config.yaml
num_hidden_layers: 11
hidden_size: 96
num_attention_heads: 3
num_key_value_heads: 3
head_dim: 32
intermediate_size: 384
vocab_size: 940
hidden_act: "relu"
norm: "layernorm"
norm_place: "pre"
norm_eps: 1e-05
positions: "learned"
qk_norm: false
attn_scale: 0.177
bias: "all"
tie_word_embeddings: true
parallel_block: false
init: "normal"
init_std_qkv: 0.051
init_std_o: 0.0109
init_std_up: 0.051
init_std_down: 0.0109
init_out_by_depth: true
optimizer: "soap_variant"
learning_rate: 0.00884
beta1: 0.95
beta2: 0.95
weight_decay: 0.036
lr_head: 0.00766
max_grad_norm: 1.0
warmup_steps: 200
schedule: "wsd"
decay_fraction: 0.457
decay_shape: "pow"
final_lr_fraction: 0.0
batch_tokens: 32768
max_seq_len: 256
doc_mask: true
z_loss: 0.0001
train_tokens: 156400000
max_steps: 4773
dataset: "wikipedia_en"
Each number is 500 + 50 x the weight over the matrix's rms, rounded and kept within 0 to 999. Layers, rows and columns count from 0. Numbers have three digits each.

# up: layer 8 MLP up, 384x96, rms 0.317, rows 252-383, columns 0-31
# down: layer 8 MLP down (transposed), 384x96, rms 0.336, rows 252-383, columns 0-31
up252:509504568560503467506520470478402541525466455504531452546437489484559407551557453527478573468566
down252:606474490595490455513467535398472484451573483564391504479417552453519483560510567488536438489545
up253:420596472545486532531444500488460526463525430513566562489475525448486502501428475438552553472487
down253:527482550470544460514568504484487543587524496434476451516570622435480505528501467501548539476544
up254:480549454441534492449486486490467506430466541575505545519472467587538371454460476602568556489574
down254:429560454610450491540537515492428618472424540456502571576496567499502471533570640448551491475414
up255:476483435538472587469572464510598509432446610511551473495511461517514551471487473569440498468509
down255:561502482523505533519528438390481501504512585505589533562509445506546475576526479475493436609500
up256:503514486512464569486453488499476466436525601568588426542484441492461509498426516474480469533495
down256:577449511460507384468449532501473518507515487456452437433528496479452484535506522474418538457528
up257:424451576565558490466477456502474501507498511507496471592535503490505495480451433496494538528454
down257:537503457525472472575478400503476481489450486535472497445434459499500493511512545518449538572478
up258:495489505538443524461508551436527454515561475562566541532459455483534507447509566457578510534432
down258:527466511532488521539533592521542471499469512481515538502502467572446557569608557439484425525518
up259:480464514513508605477492492592519517456507470559581583513531515498484574471551481507506422511556
down259:432477532516546469573422562457529523523444539551518559539486453474411437556440548502481530477488
up260:499499481483477603543482581534537469516535502505544527478497547484479617477519500491525497463507
down260:498535533485425444479491504490531547546582452476520514473455507517519466526526509543487605456555
up261:437451521482464423499528491542519570457498490514564520390560486583562569416501498543489504590525
down261:576515441449509543508431491506390449542517446507492514505527409493531517527448570560494440373456
up262:474533517503479460545385515454530443532521523504516547516493561590497461487554586468527446471514
down262:539506475507529592486466477454441540474422397494482481484470464490483449380427460477487564517448
up263:474508539560441576504556449503560468388452507506501550568524522462480457415475470507533531412448
down263:553479490503490465505535530508442519573521466553539453497544517456509534413518514567459555508517
up264:547452498569549484548428486602507499458503472518551530491401422494419485592484495420534494458498
down264:597438570529487478540551441503448487515509444558424551594457512579548552433449569509523511490474
up265:502492423459450501503554446569445573559524429485486397462501530516492487466522500527511454355506
down265:446500557532507471532521465465596437450487615461570534512448418458455546566439434392553515489501
up266:548452361459389484511507518487534478426475498519537407502446494411520597454498503499610494500493
down266:534550491532385531546537502471551596465451452534496502501564481465514455516513465528550492533485
up267:494513447551516462509551527450493494551519430541529395497511578519576496507438581612618467448556
down267:544501502438489492501428508500445445454478466450550480413511473496512576596541563426495540533602
up268:543410534551551509533442452407464485434490456481517556521506551601495584478477537400530443506429
down268:454558514531457484562496584496380486522514540536491454456469439428484469506493496546462546433564
up269:452554446470569507540522470574407533446443480514574555532498592526429469407563485574493583521486
down269:477509574538506550480465543485549473387464502502445466464474489471517419487481518474511457463542
up270:438526471459495501530428556533540478522443416457540520581466516524483608487462572587599555563466
down270:519479529430469512476545516591485430485425485459468457455547477552466423571494577470434439458590
up271:576465496551467515579459521452465507522442532520483505435525493527538584416551529545492426436452
down271:487563500452515499438421436440529430538422455559467480580502468494559408534499479550460511494501
up272:549482548509464505454516471511546484582429539563529576577493534576461512487520528424461482487640
down272:510519479508528516513508452468479517485506507411425497521532557481464471519420426552597460448534
up273:481536536591443477521403529521479470503391420617429535510483521451567480376515506480602478570499
down273:541500533480435477500461527521456508486504567407487555466478499479539437547398533571506467378544
up274:506512577515473481493454639482471586487459479484529542503488505502491525523550461518492548522491
down274:470502456597493494596548493460569521509448498483549490532582478396586394498485528471455482482438
up275:467487446510445474523462492598550441527466529519558485486471502573492510543507489447575468520546
down275:509599580447560481499506444541497417497531499448571550470479470525488530511555464491577495525494
up276:436464475503444494462461562497514483520482491421530528452495515504541473490443476413492364608403
down276:533523559437543454524510535523466487448450499465568473517510589495432546565558539503516603552423
up277:610534442459510504585439501604496490520503483467585544480529562444491443501440471384541521551424
down277:535426465443414585566449460464563455427502463479540512499480403561549576506507383359494462572521
up278:446394483552491535443532519487451507476427443518441442512504586555559501478463523545434506601415
down278:402465532425537474485558521446400526343593473503470461556533439497390541563456422462541498423488
up279:482567430551427473499577408539509518522511447521518456480586491392508493588487523536465548454489
down279:563522583410474566451526569455497468515500418516578478444422362559478459490454502489534463480534
up280:548493528426427521507446517524485503506493475480435439406485518502535528466396446424453463508460
down280:465586552559394548485482556421513403487463574424575548496509556544485570451490438355542571525568
up281:449523556492496473426496560484604494406567492522564525545404500532444526445549525404460440444457
down281:464532480456443470502491489462511550535548467443498422496477426475555515498497502516521502467535
up282:444450482442476506541516470562488413432469525494474426552519516459571508414531464496476524530504
down282:583595501516554443554522505459529498542511486545470591509471556499496508538501491560554550469453
up283:602534443570446429577557493506497553516526491567610560475486445508549580558619531566531519531518
down283:410506448534482526511471606605434472480535533439454415485419451463461492418507459550471450533506
up284:469468497528513605567557455479532531491440530439519451452626457504462474555480384478430557541500
down284:539478508547464456440575450450500408501424526422552425517482563420466543504547523526547548346510
up285:545476486465458547530432469425458567452409484509585487608491507477505501496603493502480457491479
down285:492570446454489440556483461472541558482538503506536439527537562462468557539610576454473509507442
up286:583450512481502478578494476503466569546416479497523541528479515528511496421497464545504496577471
down286:474583558450491561431457536450516494525565634487468486559483441509522557477559462453518479500556
up287:508433450496505457538447628536472431463470389487539518526502547453524484501504505564547514502573
down287:502551534400522462455536547500494646476488508569509483526462591606513538501520492543546618558447
up288:521522585505497564585488503511536432543483483506513449462511519493462499512499569457552620453483
down288:513531565557488540499479452501571543507549478475426537479516553538565444437431513486476513411484
up289:533455478575525469481454430490522497491581444603553440533518478441532518503474522634498618514475
down289:461488547588500423479454539559504488526470464560458478480503453512494342519431598417451517473600
up290:494445495449523602601494444426547447478459539397473453548489482541470496508471502543478408517564
down290:453542526475563532467450500598459496412518525490426557546450561593546470524426540441577650556480
up291:417491471478571552388541587554475532535482524510495526518481497521466502479508540478535451334498
down291:578547453416463555468463519478601559554535454546448472476541387562566481570541540497596494496456
up292:486443562455585615618566529487522484514604455468471494508511542523520527552563503471509559503503
down292:489515546523559522473454514465544517435495586592485509525525480531464556463565503529544403450574
up293:413519545477479509490366535536547539479422491493495435515483471480523593530461506456504528437562
down293:507442458451577451536583474468508538474531506494527552506600607468510540510530463479618417465515
up294:441534444471499447540405504553485308523546526506520483489474491523499547494447545498511493509485
down294:510520547453523538535546482504550403541444460461377471495531428581542522462585514509585466499453
up295:522582350573489514585414555460502506547494531485560435504455495458446423342583548570529571511408
down295:529525488533512488478536515504466491612499351529520511486558594529509516480492508531530554609456
up296:497513561474471536480455523477508513433556559417524506546418507452519499542492479441466536481583
down296:519622520447485429454554544501508482476435480598569483508475483488516529536481458477491499433454
up297:461535517445500601603429498519459536531558535493470533355515552554536542441486518519519491450512
down297:515451470507458524427560480552587507421417436579536414614488497553466497517532472479523507501549
up298:473522448446513447533589446534430524424452533576583572492453419462601542493505516523539422471590
down298:455531510530499487476468495509502491521481457453517521486536540507506495498508481494578520449573
up299:448535443531518571549548526528542491574531567452456453462558538496478452527461546538489487519511
down299:468512485529443546585546466577495543580484481510430520428517558456517516441458488597539526486578
up300:426441523547483504553443497479473552498486452474480544594432428518464523529484501512526579543439
down300:420543535564418501451430422537466388542586479495504526520546521555469427484497505483555570487497
up301:527530459395579472573453513482472491434443510530519645478561565491507525482496487440488468553587
down301:468557503438462495430574486451463534525604511534498521418490384497553518491474547491468521509552
up302:482524460525517556515567595433551470478467529429525465521557487547472420486470472400541441565540
down302:563561475507411542447502461489600544517475473464495518534461373533539482434491566469514426452531
up303:527433493440475439589382526534555462598324554479503524469436510463432451564547491446544546481546
down303:510575416554544468487567529567526348465557516491510531416556493476517443536439528435430466467540
up304:471535517406484572558528555547532510398468517529496499467494460527544469499595549548521456573475
down304:456464557522482463505474463468480514570519553453471503512520535417502452489558500517555457440593
up305:491556552540477553571503566472522537570496523470524474537477403471539522501592513412502496518477
down305:468462545454549423537496472474476611565575614486575514539490503570446506495469459593496524586453
up306:469505533514542551485389447461509473464504455504611542487559427509538462535495472500497455510477
down306:370490523513480498531535554515515546480518551495474484459480496451465531474559561543454515494486
up307:519478440454513529522505433526509388534548421507490562576466568495461526580441499547580471417572
down307:493563441555330554518424428430572599524464494565433392551489473471551594394557565560443564495508
up308:408496409545556496482483526553460494401410555519519478460498477405511526602425560466434534472549
down308:458462476475527503567465450513420565493521559548470500618491491507466429500472556491452514482580
up309:529504440473549497531482463601533557456499439485504473537441447458526497463522454541498548391505
down309:557540431542491466505474547461500474519439540547523468475507510546486507491549425485546471437589
up310:490479581450466473525510542499404562447582477524556513416523516554481563427434496520503372524455
down310:526577543482504522473437501553443605484457451558476482457489549536450478492493538571551516452453
up311:537494557480491484462464619503581477451535465533479534416481504591590438414536564416502494546526
down311:506503532484484500576498463544444441476496452486457500467589477475478597517552468683529470476491
up312:582456400562570544537456592477532436489473512502461517477462489560483461464476488503467512478504
down312:460494572482515524519612466470489581535529434537515527494551483498488431536543457506601499516656
up313:391472427593514555536555494443509473373434522495450535488423434538569483399499481461528480410634
down313:394459493525532493496476548534503478390463589517421565468485456483534509421475550542502389406563
up314:536524560515457417540501524528540472490497473442508518474550496540476517453523538554462491470543
down314:537511476554564469517511486438562626540497474502507544559480481445526523539502499531532481560369
up315:541454629484546516452505583451496467457493521664513370492455459369474434560477510506520503436451
down315:567483507353441534510507503466491526477599453493433584621498452550422481420445510519458459528589
up316:507542510547552508493571528491519474462520517515450466468448455558555571349603495525536535475494
down316:593490461487446505551505531503521504602583473471478453454436527434472440527563528511430435443548
up317:525487450590536446462531514521560505520492573469542478511514508593530475466553468471397465428473
down317:477537455440525540505490423580451472486472471451489409509467377534546413547458556545502526530426
up318:480474530509416439494533509508527414484555574534554501498482461433646536522484437509518559441576
down318:611501573473522529453516426478506497481542502516505578544485439521561473483467508478519488534492
up319:489488502507548537569535527402520476531506482486533563441559490409494495501439539535464456473429
down319:407417497558573521520463597395507584536494618479557579535523586551501517447491440405472530497493
up320:468522456478512615565598521457572507447512474526573473490516444571488556461554510490489513416498
down320:482536560389450486442448529465485422361432591495483494438474571531494532513577487478430527490401
up321:487582475473503554548493562500481477599497467523414523423547423532552557517545475460570483497451
down321:435503588539498536427566496520554461556485407530524547483438513579423545548525496512486519397387
up322:585569506448492560480477488565490423555468525449521555541511408509569477459451482508526507511479
down322:491428512574477425482595488446539512547493458525549362502480482484458583444490507554468490520500
up323:408458453564498552545490450424503495558492469495449532520450551503545551576537506491419384456500
down323:587488554535557461478456618616496543485500506470513552614479508480468514478475445422467423381498
up324:455554542528487496544467462466490445537472506547617507525399593504513537485505560548521385596525
down324:396505584456467483483536429434529483519462551543505550565490552545440535488521487484528453488604
up325:458578517479458515511537488555559476539521537508514495502513570496474459472535613520535511468549
down325:515501458516445547474430508524555589417516587426516532584495524515508498467572518507480479491440
up326:502524430477431511582471470540575466437454549519468452554540418461444519583474471541512511503489
down326:459515526433469466417517495559474590491471524461514614442479507539482629440419482552466405392494
up327:504542464524530490536566504549478498447471440463563532495459511525557510509538508509532507551532
down327:501433516474584426524478461480513486457492468481459506488533490462420568429432463559515517448498
up328:628432448455515463521430491517457489498433431522426481535417485528503531502467475512630460487462
down328:439540445480486460445443518512525460531554412475481480456477412514558523365533477514535389486536
up329:561420530499511474528436605543445521492418519460586537440501463503524527522468488561489570492573
down329:504470428572522473485495522559541486609528380511516436532450557584498541375500542454447504491495
up330:476462570483482534516529547469572432542494509501573506515478551524465478596474502515499399534494
down330:463518458550553392501494545478476514371484441386573435498500476472469416475464580419518497496439
up331:556483472472458508488408571481559513530555489442526526531508506520507439558459417516465565483465
down331:516441459522499469479553486356496481537612456461500452488538513500501520464467497515541600425487
up332:433490523462563499460494501487519509502445397584401489622490516486574590546512454560545566442489
down332:512507460487463528528490496481380425523531546457561461537429487437472531439507604459392514564557
up333:465472572480463506484507562547400480463462537531498498480540459481455518505533480530574460536500
down333:519517496556523568528441503488522476492492471523511518506492497586580417426433502467414516494445
up334:494521490522465495443494467554559548496486474434545462429507514502550529440418482604574471565473
down334:493501486409464550469512554494471498533584567507466393420488454475550547518581549555428500532549
up335:447462464522495491552499552484401513447551481497528505549484436472506477451500470509581463533472
down335:444416499587467425486581481451538519479517632546488461483504479447449465466503561471524459501529
up336:576493378509518479609457514576463519533515536503483500427464440510567498530387525523475423503512
down336:491515518415550534481590509481564509366531474511532506512510495624462473511426486507567505549443
up337:415530489480578524538423508528522464466526414519444428458482448519514443499540551517438494517502
down337:574538477495599489552505614459486508572440506552503462548515370506581488489551463425510506441551
up338:455396564506436565482444572543468496571453485603509528513443548544457648486481373544442528574578
down338:393527465461544548494520458506578486550443536478476402537565508539566477416532428509472473546527
up339:550433491422522634567513511527489513475562476434422549562597369480541479467414442496470451422506
down339:602456449484560538431577516475534455472544555446478443530489444494579421471454476457491546457517
up340:491470500612540468504502451520444483423495503496518524556509390527493415550557435539549567513431
down340:498460558506531553546519522475582470479469475451471535538509535487430501504533486548492480499527
up341:614484503460430444493502373494489460450524504569537548502502519544544572461425546510477502499434
down341:463543406496556519461452577500466474574490460564509505534519469503608554519448518431488467506434
up342:484570494544546555428467512497485529453493556517424486548406464504590566501439436505589500534444
down342:406524455534516530460438568511497448498553471490395491430483533525489536534412461509488430468578
up343:393498520463521505524534500560465481450529468372422525451495540533499543472496442433501487486415
down343:507463524588471512507529513466426419476506580461504528447576487473482467601547562411454480606526
up344:411544486482567508552487434470509563497504530509474521580482405519468534431492460462571502586519
down344:406458501492447489525539471503512508553498588508596466505525483440454474565529532500439467569523
up345:507493454563526528510502493560574493503403620474518506473457433439500475583534592518463489508477
down345:511478439366421536542482516417479509548549501435530539517520458480523484570491533477481450414525
up346:543530442455475427507590635539508487549515522545465481520478548557552480470509542557536563467511
down346:414573515588497507509435476516536485511500559443569469556506497378479504543468419486473540564530
up347:536511573432510417508531591512600534457386465563500534464460492564540471493572515600546512467480
down347:431554490560467446513448534505540465509525506528492559471576508458518437517564520394479408503511
up348:411490473466556485435474529416501439468491479493600475537522534402532453407406525481455474450482
down348:519576520538449473469571375437594381586465525538457446446525521436485608549533500541453534559451
up349:508525397543506570524459504517501496492531489634499399432407554491467519465450497561395580465456
down349:493575580400593524461434558522476475526531525537472577439528513465536504488514549429495661540460
up350:497496583499460512553555581553582489473521530589496525464383592540499535543509590503381520413472
down350:428541441475468479582404478516459574556519592443453456529441567612565473383451491459472568510489
up351:472456412560460535557476500632430509566560528436510439505514450522514510445451451506587466510508
down351:541548524542478419490570439512537435465559431625537482453507445398436519493521500542504399428496
up352:439549563508506495484571560501522447539485478527541504504562591470502504505509589479537503476551
down352:543614545564474443502418518526503535550483583505455562598488440521542534472486507543509505552417
up353:481515522499533509516478454547502474522529424595534447405535623504536517553629537496517426538563
down353:505500568418507480477556531484520508410477411572472572441515536507540549496625407565542435482429
up354:486540585531561562578555553528489525461504473568599451610550489528518523557513403471430499488380
down354:574402462466494442560551560465475463467556457448505478430423486401453497449559493505408514533490
up355:516478494556550416604594468475531450463556525505484558603521422443505514452536438553514437516475
down355:540391516454543424522573505370539538548514553525453490534504534497461501470496514460479541492341
up356:445507501544536526495456508537475471398489496550480564633525538520569514504559534474427499464504
down356:451507535484549519431503516509444606568479494554443420491425503506482508454498452523511530531465
up357:479443570531585511470540484440511482471449455498484495457445437514508526448433534589516605596484
down357:514573461536507491506470543557515397509513475480532503486545403453537553496476528448562508457481
up358:545505520485463561485500514554509446557505509524590491405482551426432474458493510560517543522517
down358:496484415462507527545570449562499560391490523501514582475509541572537479483460469446555411451509
up359:528467440501540397532457434467522302537549528524635500523451489569478477515470472482481530451467
down359:484522431521539522602480570498591560524589440448486442534509437493490486570485570520512494555501
up360:390387455494435543529523514458428478462492571554515465428521536506537559556477467396567423440535
down360:381509467566516535408534588473500540574466434512493479560431443565471516449476526542609550469525
up361:601638520458451500519495466611477489504482495474465555418381518535488527501537487441502477498454
down361:509523502527574540476460466490467562492478551543480500529479512496451541482548455445568522532522
up362:392605443442529502499429483512492391508440466517503573536555574596533520417537501485390433526497
down362:479447490426451454527500522493496424415537503493467524488479502453476503528466574547465492418457
up363:469459474448413598516485636527582382485444454473504472491477514524515497521545519439557513464432
down363:588553518481557521413582449540434522517542362576448529507496422410447475533535523585376484460468
up364:438499536505505459580495501475533510400464492475547452471459577489448563441562600483486531485629
down364:481504456578561516492501515445530571541435498451532471483453544476494547478398348560531536437524
up365:525441579417539577452512478535471464494481479588536422438435460395535493540571420536560435566442
down365:462484544447584568455397437514573463482521509487529438502506442504535476492524501498488671448478
up366:441604465476546554510505511438495487543480533525529522499512395425502572507522511448498552455454
down366:380506503510506465580474483437546561533535401593453496667471532443528619436539464425504547443531
up367:425585420528513545542542473560477488454540455509448589470469480555459485511507501443461444505536
down367:541458411513446503535538477429485479515427489531539561493457553479478509439484503460538425505466
up368:484500430478480426464426531451443441497471506569515499556571482490503569490531498508401462500465
down368:458518540446559540487462539525492409493535561358461531433461580453458584494586491486535522488422
up369:454574497539475565428499491474426602564417521551543542389585517530456457518459487502474553519507
down369:569435485464484549483531536478581457478556510445462472427567520511466517439557445560452493454499
up370:487505490514542459475591464444452546443463544442503589508529482503493508464519511620562601498460
down370:445507532470496604531490482518488438514539560539503524431517515413556461466486550517458464416515
up371:575585444491546544606508472601581508503532477487526457439435532535548569457626377390463575428519
down371:583550505478436507568480369549427624485474503519485492507498460555526516485634463461481503558464
up372:488470463556577525536474507475500460428540470537506442507474485433517531494507571513467569525502
down372:536484425493529437478521577511525457520490516478508525577531500478524511375479500478490641468494
up373:488504487587455532520483505460463460397427461491508456513602558499479549527412569507627541566378
down373:486445513489545485466496376487492520520497508513478565490514384428513455552485561568539516460502
up374:481536460528451454478610510498516527364485536390471574575488421504592486515537514433495527518470
down374:447496518603476596463472476544618504487467545466565472471425507506483474462519508489510592557578
up375:526446441490419522455550472468489489569518484495530622514533538466558506510553465475495503559434
down375:518383580397502494435390403579557484579485516448555516444493593520472525503457513546536520458437
up376:544529518589372472511491526519467405476518462585554533480500527538584484449494497449574495650480
down376:440527494485475404581565507512538484456528526548460467537525494542472528529476530530501412430568
up377:497434516498473454571590512487592490480544529494474537395457540520571439569499527556474551524442
down377:522461540416567431465439473484469487622601389509513525462430548526513592472409428489488477517503
up378:553473511461485494600483571562446477437502505458518498471439558458485536522436525480552523561468
down378:457445493475471506478525511486538473511452411502504546572496429479516492550491429356430455544508
up379:518514505464471445512503537438469499463489586503508522425484538537496523505543553493474559495561
down379:467566456474500560498495467494509473537510365459456468608526538485497409500476454521480448493431
up380:451504458544478507471517557519571544585477386488482557490477512460482524489470509539514576485475
down380:417570474468540461516531515510583471481443549528483490550448506500532512537501456504474515534390
up381:469570478521583515481473490477534517512663405482544429598488532476433445481474527501453496491488
down381:418392509498440497434448455468548488468540465510500567551402456530577545444448451485481578589527
up382:490496494512453544416523596509527583465521479489472603570490464564502454482454440588534506448485
down382:568492489452508439419535464504481429553464491483532461394522479432437508564472506413471475497460
up383:514448460541502519575404460491514522461537415534461472585437472479471531508534441479408575531455
down383:503497415489499566420539485510510466476567484372430556463545516457479525431610430477483530431466